python train.py --num_hidden_layers=11 --intermediate_size=384 --vocab_size=2707 --norm_eps=1e-05 --positions="rope" --parallel_block=true --init_std_up=0.058 --lr_mult_up=1.06 --lr_head=0.0076 --decay_shape="linear" --batch_tokens=32768 --dataset="wikipedia_en"
Each number is 200 + 40 x the weight over its row's rms, rounded and kept within 0 to 999. Layers, rows and columns count from 0. The size before them is the row's rms in percent of the matrix's.

# layer 2 attention output, 96x96, rms 0.202, rows 0-28, columns 48-95
090,193,278,131,222,205,204,242,220,160,246,149,234,244,181,268,228,243,223,161,207,203,166,177,199,279,201,215,106,196,234,208,199,178,152,198,265,160,248,209,130,260,264,279,234,228,210,181,210
093,192,154,113,209,199,287,129,175,188,220,143,203,202,196,221,201,151,276,193,222,246,215,240,149,154,226,92,240,261,223,201,219,172,175,177,218,233,193,145,201,208,256,190,178,127,195,187,216
090,231,263,74,179,177,213,205,185,205,156,174,150,257,200,223,223,213,253,270,214,204,221,180,85,199,256,168,302,196,188,180,240,134,120,202,200,216,225,124,280,218,172,208,214,222,256,164,159
115,179,111,222,152,184,180,237,209,146,200,145,216,270,233,196,217,166,167,231,195,207,205,186,137,250,192,167,212,147,192,200,224,181,150,196,269,250,186,180,236,207,237,162,244,287,135,217,132
087,235,253,182,145,168,165,148,202,182,218,191,263,163,222,223,150,161,212,196,202,202,198,175,154,163,217,223,192,203,227,190,209,244,181,152,247,250,192,190,236,227,212,202,134,170,227,171,185
092,151,226,173,177,205,157,245,213,149,223,227,177,189,193,255,204,174,191,239,223,267,196,250,217,241,191,206,248,218,202,263,314,286,177,221,199,169,206,196,233,199,291,214,219,227,162,210,194
096,223,197,253,122,141,309,195,240,248,209,248,217,219,227,173,237,159,227,216,159,232,187,217,221,265,188,170,157,175,166,209,264,175,155,143,177,162,170,234,152,261,208,207,210,163,255,170,173
121,110,169,272,208,248,192,184,167,162,216,134,262,192,192,220,168,191,206,219,213,173,237,150,222,182,206,165,167,189,168,150,157,189,218,220,214,254,214,200,231,170,216,199,210,198,183,196,227
114,159,265,196,221,207,170,223,169,187,208,206,259,160,199,172,206,238,188,276,164,179,223,217,196,211,222,183,243,162,183,144,178,226,183,165,189,251,203,152,256,224,172,263,144,160,138,234,168
101,205,241,155,154,147,182,199,129,192,211,244,244,182,163,160,176,178,269,211,222,212,211,223,162,149,140,258,211,185,191,214,238,180,179,221,206,211,217,198,150,178,165,193,219,205,143,160,67
102,199,204,230,192,188,191,174,114,190,241,259,244,205,192,205,220,154,224,169,165,178,178,149,153,146,184,251,240,182,138,207,196,245,275,236,225,219,249,193,139,213,187,170,181,221,239,219,165
109,156,238,210,153,271,240,223,144,215,167,217,260,203,185,180,209,163,175,225,208,234,268,215,152,238,199,132,177,187,238,196,208,254,282,159,173,181,243,244,118,172,223,200,246,194,318,220,191
094,175,265,211,144,159,237,165,224,201,217,203,311,180,203,103,193,146,256,229,180,209,195,179,229,181,149,177,197,249,234,242,237,225,170,277,217,130,129,182,167,211,203,167,165,240,170,161,150
104,136,272,177,227,190,248,268,229,223,205,194,196,239,225,209,199,188,235,184,184,185,209,179,235,253,175,160,196,221,235,241,160,190,178,255,209,158,260,150,210,176,178,199,213,232,260,184,213
087,167,201,253,226,251,225,197,203,278,207,224,248,203,110,192,189,235,190,232,210,140,193,204,187,288,259,187,129,236,246,188,173,244,235,172,183,175,244,182,201,241,122,202,233,253,164,156,184
106,210,138,166,177,237,165,143,170,165,214,189,204,173,165,178,190,221,156,242,157,286,205,199,262,116,240,122,203,211,222,160,185,270,106,175,199,119,156,167,266,242,133,156,177,246,195,258,175
097,108,222,109,189,288,196,161,191,241,210,217,236,203,183,199,212,288,155,179,174,236,149,203,238,162,209,255,218,148,176,235,212,263,215,140,170,224,199,135,157,211,175,186,200,178,184,212,214
113,212,234,234,179,186,258,182,186,166,198,162,254,171,146,139,214,176,239,194,222,233,130,227,184,200,99,133,242,213,126,228,207,202,180,171,228,167,219,146,165,233,220,175,213,200,165,198,236
102,177,184,217,162,223,233,171,152,132,161,209,205,171,91,121,191,257,152,175,154,163,232,224,172,77,229,204,250,215,117,155,189,209,222,185,225,229,239,283,218,286,237,255,243,192,196,216,188
092,183,190,230,207,219,291,164,257,210,201,202,175,200,168,202,278,198,195,192,221,198,140,205,222,222,213,210,254,239,116,184,226,128,262,230,226,121,127,191,228,138,257,255,200,179,250,216,186
086,129,178,142,223,273,238,216,164,125,222,161,191,102,195,174,256,147,259,220,195,197,174,255,245,203,209,153,194,179,253,220,206,161,249,223,198,232,159,178,267,222,150,159,241,243,119,219,151
107,134,216,179,146,238,213,214,203,232,205,190,215,162,192,166,203,167,121,227,211,254,215,212,185,288,127,222,214,192,250,239,187,204,227,202,155,203,218,248,202,233,227,213,206,144,144,294,195
088,258,77,252,220,200,175,242,198,223,183,243,235,123,126,222,239,197,185,293,249,193,176,215,254,142,210,272,208,218,182,188,234,200,197,210,232,130,192,173,209,159,124,159,172,191,117,240,205
092,130,286,216,147,190,227,193,134,222,226,210,226,176,197,184,217,118,213,150,202,193,297,248,182,206,138,237,150,206,206,179,192,181,242,203,167,166,198,234,175,208,148,218,241,258,182,161,227
085,158,194,192,214,139,237,180,149,199,201,160,232,164,227,217,179,190,214,208,193,177,219,192,160,211,168,214,203,215,166,124,178,273,169,131,268,247,242,176,257,221,139,212,163,182,256,267,165
087,248,201,186,190,219,274,269,277,168,163,206,186,232,213,218,243,193,192,220,203,216,232,213,231,190,254,123,188,235,206,193,214,213,181,147,254,142,217,196,169,176,144,215,160,202,221,165,189
105,166,208,154,221,157,218,210,228,202,168,153,202,234,233,197,243,218,189,236,237,147,198,140,247,203,263,162,191,219,230,190,246,224,177,163,231,250,173,158,192,220,259,165,220,174,230,195,134
109,291,165,225,218,232,203,232,200,176,168,259,159,184,197,118,154,132,140,167,199,210,177,176,250,171,227,155,177,180,178,200,186,244,149,203,182,215,191,253,208,192,175,217,282,224,188,167,196
097,177,184,153,186,259,226,159,201,206,160,171,226,207,219,112,175,207,187,204,273,244,201,192,230,202,206,166,193,247,179,237,146,199,144,159,177,238,252,201,168,153,248,162,255,109,156,217,220